Weights of a small transformer language model: RMSNorm before each block.
Each number is 128 + 24 x the weight over its row's rms, rounded and kept within 0 to 255. Layers, rows and columns count from 0. Numbers have three digits each. The size before them is the row's rms in percent of the matrix's.

# layer 3 attention key, 192x192, rms 0.0831, rows 0-191, columns 128-191
124:131118133146139159145154177131132107149133103109101110117192152141119115146130105138156128128107152108110114133100148126130060085127138121106119111130184137083126126097143122137124110154136138
093:161154118188121174128153160147136141133141131123173138139121083139138103125146162128113152130113124119119176146118136169121137148111157145097130095162132136134114132136125135169193095164112135
113:154162143142121141093126155114126074124122092132106126141165139120110113153081128137170126119113102130113083124087152126127114113115111100121108086145153143139153116107138126172141143166141118
087:137142169081136121135108157152117103163159134104132137090161135105107091128095140131140136117144121115127099156106158105134109080128126098128100131125168136132129104155131121115122092144121117
112:180144159129102104110124109176118118170118126153129125128139136086139109114113126083104126076160138144165164111163114113125157112151122136166111125084121114159092142163146112111122101110142118
103:128142131154129131107108148140140097130121126120112109099182109124130167138076143120144141156102149141097113144106125160138127153084182126130129140137180119083106091115147129105177150160113153
097:151118127133168168139123151121129128111132149093140099108159134155110164116108142096094134146125146100162135125147132141145149130124142129096108122130157158077138122164126129099161113152130142
090:136153096129103165116141169137154114136136144145112173112122142164125179123101122121135084150164151098125099172122144063093114127137125156125122138093163131105135075135144121108111131127128132
099:105129167127119149121088145110131107122129099139146138120169151116119114125099123184159109109161099105150109122126155148106123118161118114118112144095176104135147116121103156109086127116166133
093:150106141147099140126121118156122102137113090117100119094122153173158122123100137146148129118122153102138120107098131136143106126181143161190172124100154149144117115135099153171126113126117112
101:113128148168109157163127135154137127160116141097126141150136119107087120121144125117107131146125124092141136164154122128180108130160118172135143145136118106149104114172111189098135126124128124
095:161139097129102113080187111115135131129137141132103093137155161163102147120145140114113118135126139107143123123156160154100111105138132148147118107161085100185146149158133105116124115139130130
105:182123094124123179127100106117089107121133118128154128134132144124117154151144078146154129155145150134084099137109158094117131163145128115119161079140086168138122151139115096119136134128119112
102:127176124204171158119110107124157142115125145142143166156137092129124124167119109138081136092157103131141146132144127142142117105101143136165135138142141165117117129125120119134205144126125100
087:161150128118047122114138139085123147100123147158122112119114120126145089186157108141155127144167135154124092133134102127134116106121143148119127105110121132115107162108164113155104130113151127
096:142120120111081122078154133145110147146159098097118176113129132077140111176116114149109101116108131096163112167107117137150128151118114111142143172091142141125153149125160132123147142117128116
097:113123144135121143114172116133126120097152122112129122163173110136130125160134104119141111142102104100134164106117110109105100117142103142116101140115129110172116156080150130121089099128167144
100:111143146131125129109099105096128108143135116098087137141152158133097120125171126144169114110141124145108114157143143120129124090056131110174076092148170170118137116151162128147121100109149146
099:121134089106127163076179079141125127097129119074157123148126176183095145101147084100125125148151145107122141120117136144112122140151137120162168147125131146170143112134073146156119125062118130
100:140149126120142179174118137150143140118122132136079122134084104128081142115115144056132103133108151092134136115169111139128113131145129133118131135126155094140138153114128107079135116165109113
103:155149112124126112132147167151111101143128116153145086116104113133097131129142167127107103100121144102170113141122117175145138159111101152116123074119113139127105152163131123104169166123101124
101:105130166089141135123127130126104124151142112148106147147115125126094113172168083141154134117123171093157089145108155135134150099110075129168155167118125145115103118108112139124085162138135162
103:120151139119169148151146155159098139118121125131188132121139172124126153133130101169124112111111147129092124168146155094150130076150117124138133122099140166143140104126068151088144188089132131
110:129135168173124129086139143130111118121184155063139126175168152107089164115153141104109147095143145114123128110140108080114119128131167089140141117155111161139147130122178148121100129129148154
103:096119122147158155140091140176151131171100093134115130148180137103140095135117086124145082123135135118140155142155098088125120090113147102146115157109136098122125138166165142129101159145171147
096:113145112104132158127135133125150157176144114113133130092124124103096076134092135091191142134179173100106075141127173143136109156087115101154094115167137143143113173143128096106117136143125096
108:099146164134136122143132127140111096156173111122140089105096126109114141115119167124116126102152126138101123085135158111144096152083124141054126130102184097090119150123143148139121147126116140
099:096156145108125136119106118116114103140121129107167130146142159124164149138132139146160105148125102133143156104156098110142118146128097131126153079177128164149161160083133159127124122129123156
106:132108109097141108124157136130118097110092093126125135139096134160156077118148090062152142147167096101168140124149135135116123165112135163172128142177148133150160105064151134095155110142129107
104:148107120131109115142090128123146150143151127108109109109134108096133149121105094115111091138125104144125149156058086118173118101166109114138130094132118123110142106151109151138146161146132106
099:103141149126159165107122119122141132142105155125150113122115091135140157155123109145152150152109123160121075160131130105146131154137089141143112121156147075180155142113039165152111130155142131
098:118125122126082118142075134126154125096121100105122177139118099115146139129161122104154126123132130114120147119073088094113144121122129102146139146150120154114140121126152069161119099132124112
109:131081107148177121098098116106134121147149083145127126156170091124126082123110117145187150104113110125131131158113131200148108096117120126151115129164126122137162112124122158169151146134144148
102:155118139089111149129141145158180147122139127112110135108141141120145097143148155121120084129111170132175142081130104126117109148118144112102124092109148132138110112175118110127123170131108141
104:133131128148108108117158110113154093117143134148129169111093164124130137116170102107126133105127199114193113135100142125143139089158137182163158162111137133141138113152149120103142116101124174
104:162124159124117087116123114109173140127101142094136148107155150111140083106131130138106173112150127135135122096113121153127155152148143125110117106174081178148139153147138169116120118147113152
094:128145131091128106136125102152130090118135127132127107156149112103150139112112085126120116142093156127117140115123114152127131150135132183168116147124114143190123090109110121118107113148115056
094:104139151115137142147174113125110143110124142132075162122131114131120100143096121100130123095095130095125142142156090119097115113090115138136108129148137099134106168138131138106138093112144146
091:109172136183118114187114131141124134164166111123117113142150126110142107102105153108142093058102113134072125097111185101127123102084124121122170138123072102137152149123111161138114111091112125
101:111141141147153125087099144123139130140092122155122120106148165131127096105129083098130105125111125152112109133100174119108104130145079124119149158179108147068149123144148142128093099128163142
102:092133115127138134123128152144112124154152165136159165159148104144131143113110132107120122117149117111158126133145139168148138168154150120109162176127155144105124118149138121114168141121147158
098:095146103165079133063158101192137147150129137129168153110170133143100161123112105080129081163171115128137136107118101175161116144132170133125160167106093080128127155098131106134145142112101111
097:123167146129154089150133126103126117162152071130118124147122091116156117153112108105119126116099091128094109105132153135163104091152122113125099091149137151116153097098074114116088146102089090
103:140135121117100112127131096106117106121113151083162116164141114109153126140106127147114137107164152109136108160139123127093129152135132119120148106144098091160176109155148134125149112132138147
099:122123159090133108107077116101141140109126119121114120138153136162144131128143129112107129122134130176093134160109105148154117181138159095103169132126127129108125098167082135125147139127117132
109:144139163140142130146115142140138134072159097051128159086092109126151106142128153153091137125151145166171168129086153120145119104124113143111089122124129113109142117128137166125167134158145153
113:134139153153133119119147124140174175164129103130093107140148105148136171128167131107124170130137126136139126108195129124087153152121126142160115128108116113126136162148145136129128104089138128
102:151122104129149111133120162066149121109116119148137091116166135132136118159139123126140150158058093136171114119129125124168149130116125151115118174149167098116155200145125145149089126149150150
125:177083132152137127112115130119145137133116160124140109117178141140111078144139091127159154129098124113112130150135161139123103114108119098090144138142168130107142134119095101118130101136112154
116:113107128117110139142138123153116164183141143136127140143071107152143115132141128119110115149143148139103119134123068087130138161129117137174146169101078121106096124156126144098137089136141115
089:122139129152158105125149155123132147164111107122152126135150157137127135129127141100100140131112163150118131123148119123119119134108130140096164124115184119076090160126111100099114086116091106
090:137130113139139113136100127122120150184139141091123132113080129134127155125173138097146105169143136172137129133113109111106146141131172094124143105151090096096099152098100170109138109122102153
099:135125159143137093134126124127139106060114126125110139141136151166107111113107088132164170146091121115127149101084166133124149136133118149076139156157153134116177144123118127145092155085169165
109:163114117132166130128095140105096109128158132098126100117122135141163103161145091127142167146108144126106114159150114108137126130093127127124137117169174143116166115156126108106121096122163086
091:153161112100136134124121102113138124146129111136100170110129078167145096128107198152125168114107100091138150116089127139099127137114138111108130160120127137098125149157100130126128139109123119
090:166123129158155139099097142099130101170120138120115141181166092172171140105115143119134152165114142084146120155166135143149138097158136126167125126152107183138158095123146111107134175119158111
097:125113146107177133152129148146130161131154130105162133124138140147118129136086153138141165141128053100155142131118129146096109126142140072109082121113128141122149107147140132087128108125112111
096:120126121137155123135140152178136148100127127130117129117096127132137127069161153146159148123146125193134154128089108121120095075130139115146093138135124144115137162127156167178078122129125154
106:122131104146073112172154148115164154124099132127133126123079086089117098074162119125134138094134146207112137114171153122102122132163097168127101141124141131155107163104149108091126121096116121
097:201125111109112167166165148175150146112126153144140118137141110076104141156118127098149129085113110127158136133136159116126142126119103078086123123144115171098125118172178128128136117117135102
098:135166107143102133137176113135082156103154098161135171152153152164111129143122152137110107157116100080118110109146144096128094117120121102162162146155121159101124122126111157135141096132114147
107:094130138171141150130146089173167132143138093151162121122098099154109117122105112140096155099129073093160119135123152088097142104123164107086156104101132111143105068103104134137139138145101177
096:168107122126100129123093124127169146092126136122120148131037137090111119143113122099105114150127106121168114148138140130112103102145138156110127096128140138129148125137071099045119158146153116
099:125090145148128135170124141118144105124095097116143132102096156118129166117141180143141137129142136142105126113121144144113135117146150133142128109124142147128076164149120110133133127136091149
097:103111100146093097118119129101116116127131105132147105144136150129124159099151114096134089106101111145094117152119097152142172175151119137107151121106068104159115150132146164148130100119063129
097:109147151150100104145108069111161116149127161168137117165109132147128184115140144136089164131091149180106096082064110122089124105115093146186135125167119175121142136126159113157096131118120148
096:123166136055159151101101147116095115130122093117111133129127112095141119127109094137102148155140156123144143130123139104092136135103098161117105156125139161148151141111154107122103172090161105
099:109153131093186148128113124137141135147117157140124111159110120112122138160176135121076124139102084114149169041103160136093119106135126135140154106116128113114140140117093152119148143138135124
102:110142093128117136121174095144116112113123123138131157125114165159094166126100158141150077168129118119157150126092169137123126108082136120153094121130072142171128154114144058097119139111156139
103:095120108126155096111101111128112125135184123105143101170107078126124117117152134114135141149103078130150138072135151112128164188139104130150138144186155131161135140087102119110144118171140110
089:135115162123135111140142161122113109094179112149136126149155136146087137113116152076158178104155109098165102164156148154122175141124071159107127134087148122106116146099155144135138098126084156
094:083159112105139114115149099137119152114116149111124141110130087142131126169157117073144133193139107107151149143183121123124132138161166116095146114141091131161097115129099103123107088114113150
086:146143128105113121175113155094097107111155114141146126126147138143125131138171126124118116146131141120122154148161166174169136147147109134119171153107115154159117091085175145104123132124119197
096:077128080150108115072130171164137144111111135110104111140104065141132148119147106099159160117136134107136077120120109134123178108088127106175165117116092132147125152125103109135122131089123109
102:163108092127135196143108150151118105173138122155127107102138144149107159088102118068148123171094112148113131111135123133108165129110113126147127120125113129114129126156105163140109154144126128
101:116118128089116145090090145152147111118145123134155145095136174174156107111096123124106130163100150161152181107112108105123166147119111107185123191149116160163114119110107145107157148126125109
100:078120126090088073140111092058162119096122141116155139119147104096155114081164098139137117126099142131160105174139094151107102129143092111160123155127137133158146114133127139171122098113117102
103:142145086115167085098145114121081109147126137135152110113141082111144164157107147107095135131085100109127128089127109131147138158168115183116115104099112139110096130132168139127099133140118147
093:128124144133127161148098114111164146186146108135145140160136099141115133140128127155099118150103137101160172161111119120132119179144134113117151119140117083161174110138082115136109089135185120
113:145101109148146124114147148149134144124131146142129140107094149116165135074131081137151062154146102177166138121121125157128094161102135106161094089163134135109124098146168168128147130096149122
116:130117123135078124084086118146090085135139112122124160128119140132134165113126110122154113144089111148149104150136130094157123115080108097153098126156146090156148138133120086138125134137089116
100:151075122127129149110113161147148074123121107184144106132091097112128142139096093123137161089123148142115105132150130144084125132111106149132140164099143108127109182147140144144153113120099139
107:155112119164109143139122129149138117113122138110166107161080136107104062096138144124145141155132129101102094161114104123125140141160161150105128129111097107137154149129147124124130062084134130
101:109120124074137103114090154117109144122138122138105157081109099117081196143132133116150092112129092150094109137131150126130168126177120148152151149114108092145128143176095126121182132078115133
100:149145098070130107113092102119119099148102157143136100159152094132098103082111117131125106103166099137131167158156149102101146107079117135148123118120152101144164088119112123132118080105119125
094:158141154139140150112120107095149128112153121156140109171143160121154117151092135128147107166118122124092155109148110124132124147145095147116143160146172175109148107161113119138131141153124111
091:111174132114171135127118141169141163107104163126153141123135092134143126138152119147121165143142109126125111122143120143118107087121137108125106138168091114149124140085121114088148148126132108
098:109112125099107127136138128108156150171161130091110138103139155135131118161146142182147122134096109096118126109134072109149146169140114163145098129166146176126098156089162129123170130133100117
095:148148104141092133103102106104095129114108112134132152098093178102144141090122131110104122115146135187111100110131134135097113132092118127156114107142099082112106127124099124098135103149138103
106:128137122178101130133102086144094117180145121116102087079187156123148154139120126135145099157114135099131141147170130079154115088155107141096118134093131111101123149129094120099088157129113154
099:128120139115110144137160136108122099103116151137095118166106083115111134179154171116115133153155174106127127121160118119133125152124116121171136106105106137077107123143113183156123106151084098
097:113166137133130109062108128158124111142149098099134113148146174126158107126133103133139115104130116145167139082153100121109145170132144140100150134133142147137135131139105148171150109150192165
088:163111161146162093134145094126150117172146159136190141081120128173107147126148133139127146134124105115099162055105122115110161146120149082150129078139143150134135151135138151146133121170104121
096:102132116159085103132098116128110150099121161133093145113137100119093137131120099126124112121133109125122118115118178159112139113132125181143135117134089133125126141124127115159132158131152111
105:145145094127089187138108131122127159172114106120150133131127049116095140131105161119094119134124123134122138165137123083144160137143169129149148092129135142118115102110093136105135083109182098
096:122130156119125127155126120120104137126120128066133186175133102097096152127150121105134159077156151098126116140119080148161122147149147145127158094157118104138126154123147123124167114088116163
086:158145153127174143136114084133130153093091151077150161097143126126146165171140119140158173162127117133130153122124116119139132120110133120128134137102091144131144135118174128140091102173079155
080:133180129085197137152119116124136194127117154085137139129102111137134133216128158114147148174098115162123097142126155161115155124126140093116126120101130121157165120122140170140124129138086110
089:140166122107133161185113139117133125147149159119178121103085117135127154119100152094121126154100145155159114147090147155144120131122114128090151103122102165115187120179103110123139136147109095
091:146141132129139161121111125134073089134167147157099097123102127119159163132156124134111170131132130153136134136098109068123142136154134151174128169171110171087137147113129140145103132119121120
086:127090116115116138145123145141094107089166164133133124105113098119150122150185106092089151139105140104128114138153131125130124111110129105190156181146133126137138136102166165126123110095133142
090:119125129116146162097143122074145177145122185147150159130111137160156094144104074143116120122086106105124102151112129127161139133117104120150121152145096141159162105102146171101092112098083160
081:139089057135125114103108086101107158128121108168176146136119149144157118148084126155128149108157156121138103145123164112096105126139148148114134161129089129150127108119115138110094120126114130
080:108132127106172157122134116098107172149142163153135127129118156151142131163133106136095163151138089126147087176129131109128145101114113120150139113156112168128119153112107114088093149113062080
087:130145154084107094143140114125136094094128131123127106136137084098146135150152116167162140195150143161139142111109136155124124110154149123141143159147154125164096122105099067157139116112129129
092:141157092151122127155077147120141149148131100141121140148131075106134140098113155136159112115142132144132112117096122145150113121100110124143104108135133117128084121161135138130129118131123122
099:135141148122116098124178162128138073052157125112148177143163143110090110093135111120153132151130130151123144113149143168121163143127136066115129167176146142179157113103152117084103122128131119
088:127100171145127138162131140114134092146104173112073088144157125118145135154135118129146083099138087102137170108153094121122116109133196140124124115135124160090123166125179132107142107140124139
090:156107091129115184141153131137136134140122154135139156115116140149127105116130128170092094148134109079184122108109097115118128120161122140150140122150115149088142147154120179180116136079115110
092:094110063121156124110099135108119143140130135158166149140145139151130119121133171104144116134130095092123116131100117150102077114136132138113141070132132148176131099143136110122149116146140122
090:138162096110133150116099141095154169109137134159170197132115107149090143112117134119144108130128191199133150109079127139126145188106097121119153090109136130097123145125118122128103167115099096
092:143135138128141143100129101092149150162146129117172198151101117122113078138086152134121147104136159109132113153161131177154126146156112095132123120140116105138143082116108112155091114170105117
106:112147127095122153087127128105138145118130131108142153106101123122140110137103115103141166145153128094151089132101116107138154146109125099138162159118148138127158145064121088146152117113122124
091:137101143144120121174136110162152123134143126158107133128134098090102133094127115124116131151112147120099154163096150097130116125131124091126154124118131153105164146152115157096149106132112100
104:118117143128140136095195095152114110075127150139157097146159148122157158142170125172100153147099200116109128121104126132137129128143137132125123160146103166143141165116146128111122119086143104
093:185137120136144148153139118164133165141094168092132129122088133139108118111148131111112122140136113140111165114133132086107102136146147145191134121123131135130131155098112142104156095118144141
100:108132141091121161149117135151103117163138139153128132141124097139148139127184139094153145155136146117114123140163130122104130137128109110175145144134137097098079119137128180149137108149126134
093:075093109151128117136128131134113133167114140128142134140140133130168120131114085133151142110144082101129106145116109163149135139207125138151188118145125114135145154126131126141137141112119124
100:118135133097144172122080148083106148168128125091123130101116095112123149124124146080142138147125138145101104134101116142132102101111108090112149137187140141130146127138125147152119112157135091
099:085115143131162177131148142164124178088140117149134156139129196128141132141107108124152092160126126074155130090136137077108120153174146136143129107135131134116138143148145147152136145112149170
103:118137114096158163083149118095099122173139086099146131109166099160145116132132122098081172148130125110176139145134122125115192133159145164098149161133158088127152141136136107171149155116188113
096:118184135103096152145148136113158141094143143131080133157100115122091116118105175160126175087126174103126124122101168153110155137096127148162108153101135113113116093160122181105134172168108133
104:122127134142124128131146095178149119149128149146151106134123161113109118145068137140101119119088123141119125120118162127134132092132139129089074123105133172132105129177130190126138158070089147
098:109113090118184140122154135152131111155174132144140168120135108144105126135133176117130097168135109127145151101134111098115136122107124120123125146147171073123110163139116152146153146139148140
096:142118103157135123111087115117117173143114121158143106112183137172108162068127111118134179186173148064083147128120150107139113121150144081121122139127179151134118179082159137155097134144168128
108:160147098090145100093128136103132139145148143112102132098161153137135092120137112142180119169104128107117097130114121103142102141148117148127155112159123106133105137136116147118134099139104119
100:135087125129158092138103148125140142112183080137104121157127168075153122131083091131129148133153113115103141105113124131113160112149158128131141075123135114145138155144157112118140160106106143
098:163128143116112125111085110107117153089088104091159129086182126120141154140098171086130128133122132152115102079080134167142122137123127114094137130161178090068139115101119116108139117122158099
104:110156124117135166128166110125078100140136199137146122148118129156110111109102144140144119121176160161056159112097116170105113123103118118081123105097096130124128139092116151095121151123128104
110:157133096146122103131140135101102189138145162113119100075110126099064139121151186143116143149147109085098134157076141112111135132110098109130145147138113104123123131125116137131123182097161119
104:168087120118107107089154110138128132150149120138111155149129118178152115121149118119160112154124148118110131152152110107139118100151129119167157151107106127117072171176122141156133115148120147
102:153121131148151109172167126145151112120072137171133134153120150108156080145147137143124120115113149141067152153135161147112112155101149079117107138120114111153126160107153181123164105116126142
110:134185165104141094090133112127142165115133122133108153122105134128124088120103107128149114134132089121175100161145150124114117119137161123106152140144144134109112098108142114147115118139160127
106:143132102146135177101140104123111131175145157125088096134156093140119118116098120141108148172132133106154117131118111134122084142145099070114153135159136080146131133131150136174145143123136115
108:101104125107148113112115132082140111117123152153108150113140108106142071091104149107127157126137112100128147125130119124148138131135150132102088145122151115142127101130130128124090163173162157
104:129141101103125114116106167110120119154111132063112176093117142158125135167142153086147124112116118155104097115128101135094130127145133138123076090154151162122125136148101134157117140150168112
116:182108163124073137120134114133143149111140118128148155106150128127133156164068126098154145135109146113084117145153089167080143135119132111134120141136131131107139115178148100155165129165139118
108:129108157091114138102098081088141127136148113147152130123131115119129113125128096164097135094093133146073115127138143111121095117104165108126108094171121153125160121114145122134115155149082118
115:089172118166154116111155090168102115140105113119123125136127108135112135158127140156127133166154152104117149112120133123103092108112129131162111122126163159150097128057119146139078172124161108
118:081135167083159124113122130123130109125145126124103087173104116103118087120146166152126155148121140103179155119117111132105145146138142141150110184155139107130121108158118143127154131148154140
110:142171128160124110114108141099134170092104132147165088174121104117109112150093179133092147137131132154152139125137124076118161135124136136110152139134125120118146091129112126127136138131138130
120:121134149143139160165166149114170188120094172147149105162121154053105126130178159171123091115140134128121142145086125105125138144164149149150121149113110138084129099142092161128102132164138082
105:136105147101116118144109139078137154101139106155118155123135151142134203104095146066135102136095132089105123172125156144094145137129096129141143107122167116149158130128127160119165114132101097
108:119162123154109114109080103135111141086156112139109093115093122130109132143114117132109109143130106109124150107090151150108124120099129149135110149160145163137137118107142108147175179090152114
088:159111141114130156129148173107160133150148098141158138110097156104125157160158107151083126127147070134133137145089149124112111138141110145084124127099123186130171152133136094127121154080086122
080:145157155137177140140108134164150149113156131126139124141144132075090196150142145113131161167129117153135151114130104136124124130131115153067130108115165155149098096156141110162107148133082134
083:156091111134071140141140100140126173143146146101155148176137144157150120123139151104120157097127102125132112097127151169161095166129135096135105096146101151103141156149118103131167160129124080
082:135156144128112160123189154175134126120131114089110140146095111080137133122172162103143141127122148090109107149087092102120150081140119135130169110158128159122114180099123138112077114156142130
079:122116118131117167133069104167134180130113169144137115142129125110097167139122143102133140129092085150128083123112136161134116120128131070121168081067115112126190128142128119148090107139127116
082:143113113107137115152122106123121158129130111081076136149150118143119147147126173092088154104147122122140084182127138145092152145126124112175175092126105127094158108148160176109118144095138122
084:093092139136147151116123102096146111135108149139096121126105142107152146128128133094107147117129123135107102144135134147156130162123117105123075141087099162110134075163147103163150126123123152
091:120146137135130118110106092126128157086127141159116139138121109088080120121129166116108162197153143082123122159164117134101109142123116124097136120122134134136140082132128141155146112131115125
087:142129130127123124088082150127164149155093123100161107121088115145114079129153138170162126132112103120138136186152137135082171127147122109152146112095090136130123124114101135143133144107113140
092:156104154118164105137110105105157174119120173137134104110135095114132116157088150122155098094177122147127151130158148164125105098091150140139107151103109118146126117158106132149140114149118168
092:157126123119141157123085131135112173161149136167128152115091152142145129159094151122173077127187093156183111136099120161141126163152127114131124119096137141128078159120099144133131123111141094
107:123145128123077142138090083133101093145155152164162158168126125148164132121122126103117127103137196146163108083118128137146101119102096156147130144125152111120108172122074107116140100158146115
094:106157125122147109139128138177102163121107124141164102137113112140167158140123115148138115150152183123157108136112116135165096147130129145137143161106118144074094111088124095116129113173176092
099:123156152110159084152108106147101133150136129147075092132132146094142130123144092102114096115189097152154140151118135072131125100114173167118105128111138094134162155155147110116106137093143117
092:155124116153153137156096104142126128123096142150082101117136141134156160116145152133110120145125118118131173123119139112097121141084143133079129151079088152111160139111135152121076098146075111
091:105158129144102069150123134133130126081099133128154158138122095132120129081117082136108127145111127142110092134141115130134132155135133170103113148148140147147157092108138100109144083135110125
091:130115128153144108113144163094167103150104146100117135132123106111082123114159129125147149102158132145098156146145100128162165141115108114128090125104153111141182101125139110168143131175127106
091:127126103148134100136142141111132117144084130133141139137133156120130133123156128080127131131158112125114099127105185156098115131130147088137083112139126175170119081123125170107141101177119160
093:122143139090161126117079128142095147149113168153130111109142183148123129121166145119146140134103130095152163111123174166123161109126089063129165120172106154116125088134097148116138166173145156
101:144139083134155115138082133107115144101134099115060178125143109146126122158099109142131101132134150099127138139107144139135106106118115108091118122103126135174105147093161103127135182126155171
093:182157106152127121103115124101106136143128157143135139116115148116131160116161147138147113154142144202153131124151142141124121152100096131164140151139140108126118124083145128102148087146145131
088:145126164138139131153107101153131139114119102109077103140123125120090098166099153178102144099129156087116114089172104093134142161116077149161110158113120167157108127115109102144113110146159121
101:108168166126066122122099064140116099111106175089132096116110116140124125132136153103143083173112139121137115126154124141149091195099133108139106157142123136101119170111102161127163070111112119
112:149161130106141129142106159105142130187124033094167134160130123125137167118157156154158139091147112154103121120144094126155122140135148153098140151131167093124136143099115100094158097122117100
105:133097130140178168082152127092125153140127107156131127117108148068145164120126141120147102132117124106142127118128141127116142110103134134131106156115087146096108148173114126098132108159069140
100:112172092113126168096124124118098135120135137086163123147098143124204128132095155161077100144124161102128152118114157113117156106136108142125143124145139111139122166122148183134151146168146088
085:122118128125125156124150104121115107137156170109141108140111140180103137146148128109153101144087124129131126138096137093120129135064145116117058112129138124129147106113117094116127134138119095
106:127128133120104125148154126134095164102163113103141150108142133114143130119163115130127127118152115134174119137100157154141080115139143115155088168105086102106103145120093121098144144113103195
105:146104146131150152127115142099131135131101087128098151129147096145121117089110112077155133115145120149138124137102150119171127106185128139104152122114133112152156157125122115198185082167128114
109:133100107129119078128064129142119095122122141124157134141151122136129132150108106129123156148120119132109149117127135114175174114174114136139110123141122142116136128146116117148113094130143097
104:131106131124156121137137132126104122129093165085128137126154129101088134115146103135104136142129107135140129114138109142145108083156124139125137172143094121122107087184149162118128143114118094
098:140065100093166117150132123133101159089112158176156096112132097145090170142105130130146143160105090091116119153095176149134126141138116090139132084099115095113109124110131150164122154146147145
119:163141121104130124107121107140145123116085101115127128094126149110165094134096096102121133122073148131149086124135114109135141133141158120109093150167137090101124108112114102136152129109122125
106:115119102097145112100111110124122151155140130121126106128156116155127164128109144110114134135152124121144101169109154143102112086128149115116142146142117141170097132145140112140144139134113111
116:160134074138142100125147125116163121114131135149157097158118140100116124111159166137073132165164093128116126149138130119121111108116095111087117139139150148128125102144119127126174113126095163
112:116088142179143154116142137110102127118128138091109145117109102090133131114132127074150115080133111151168124120144154106183142098116141149123113148075133082151125116091083132101147108134125070
109:115139121106069090153147105146139108171121135132102193092174088130102121129109067141138090144133118123110145152102122168156067126155127076125149167137136135136155117129091124135161138111141111
117:148176163104112165127107142149119106138138152131107134124146128154120154138106089154136073124119124107117136132160115132118121073093093108151152129142143139092140113125107087131127113078130101
103:112140109143129052095133101145134105152088071120179141095170096151134170169137081110122111165139127180069138128154076160139143111139119119118140146122106128110144135107123127193130146132168150
099:152127146106128113152143115119160100147154154129146147139148157141133170139107131109159112164118117081174127124110104095129126118149129105122143144121162107143189098095131123125125152138119177
115:130122103117116125121161091121089156159118178169128109112132123185099108147090135116137118167144089127131138096105155146147142160116138139173158102114164172100124095140088155129115136169179119
106:091154171130132142083146116171148116149112139087155143147145121102101136132124150126110142145137131173123159095151100112131115129114091150133110106098152121099103152113117117111095093136119100
102:130132155151142142153153117082137132120162137136143128125104097098110105144135130156161067158092114131124134101119128112121133116150186086162149097132114139113133144102102149121112109088157158
102:152139136149148123108124142144107098141145118142152145127097120157131105114126155153148092142140091123158118096086121121099154109129114097066096126137104163145168070131121099185129137145118121
112:111147131138124152131124129127107099106134138116100133149121086121099099122094126160173142129128115128126153098143106086144166145128114148114109095158171126109173128126122131150127094135107126
109:170112167085101123099097140110146130113099148139121127077156158147153149153077128128155115135134134106146100140158114127139132103144124166091124114125129157114121116160097137139127117140106120
110:129065134128100126197147103111107116097139088145164107111097111136166128112165163128100096116132131134150153103125159073129135142127159165125132138136165140098136120115108136091111138147109128
120:109169158111136146081116087086162105130139147156115105157167156150107126175129127128120162126123093167088102148122107124135124129134158103122122129132111119126137115113162109172077132139112123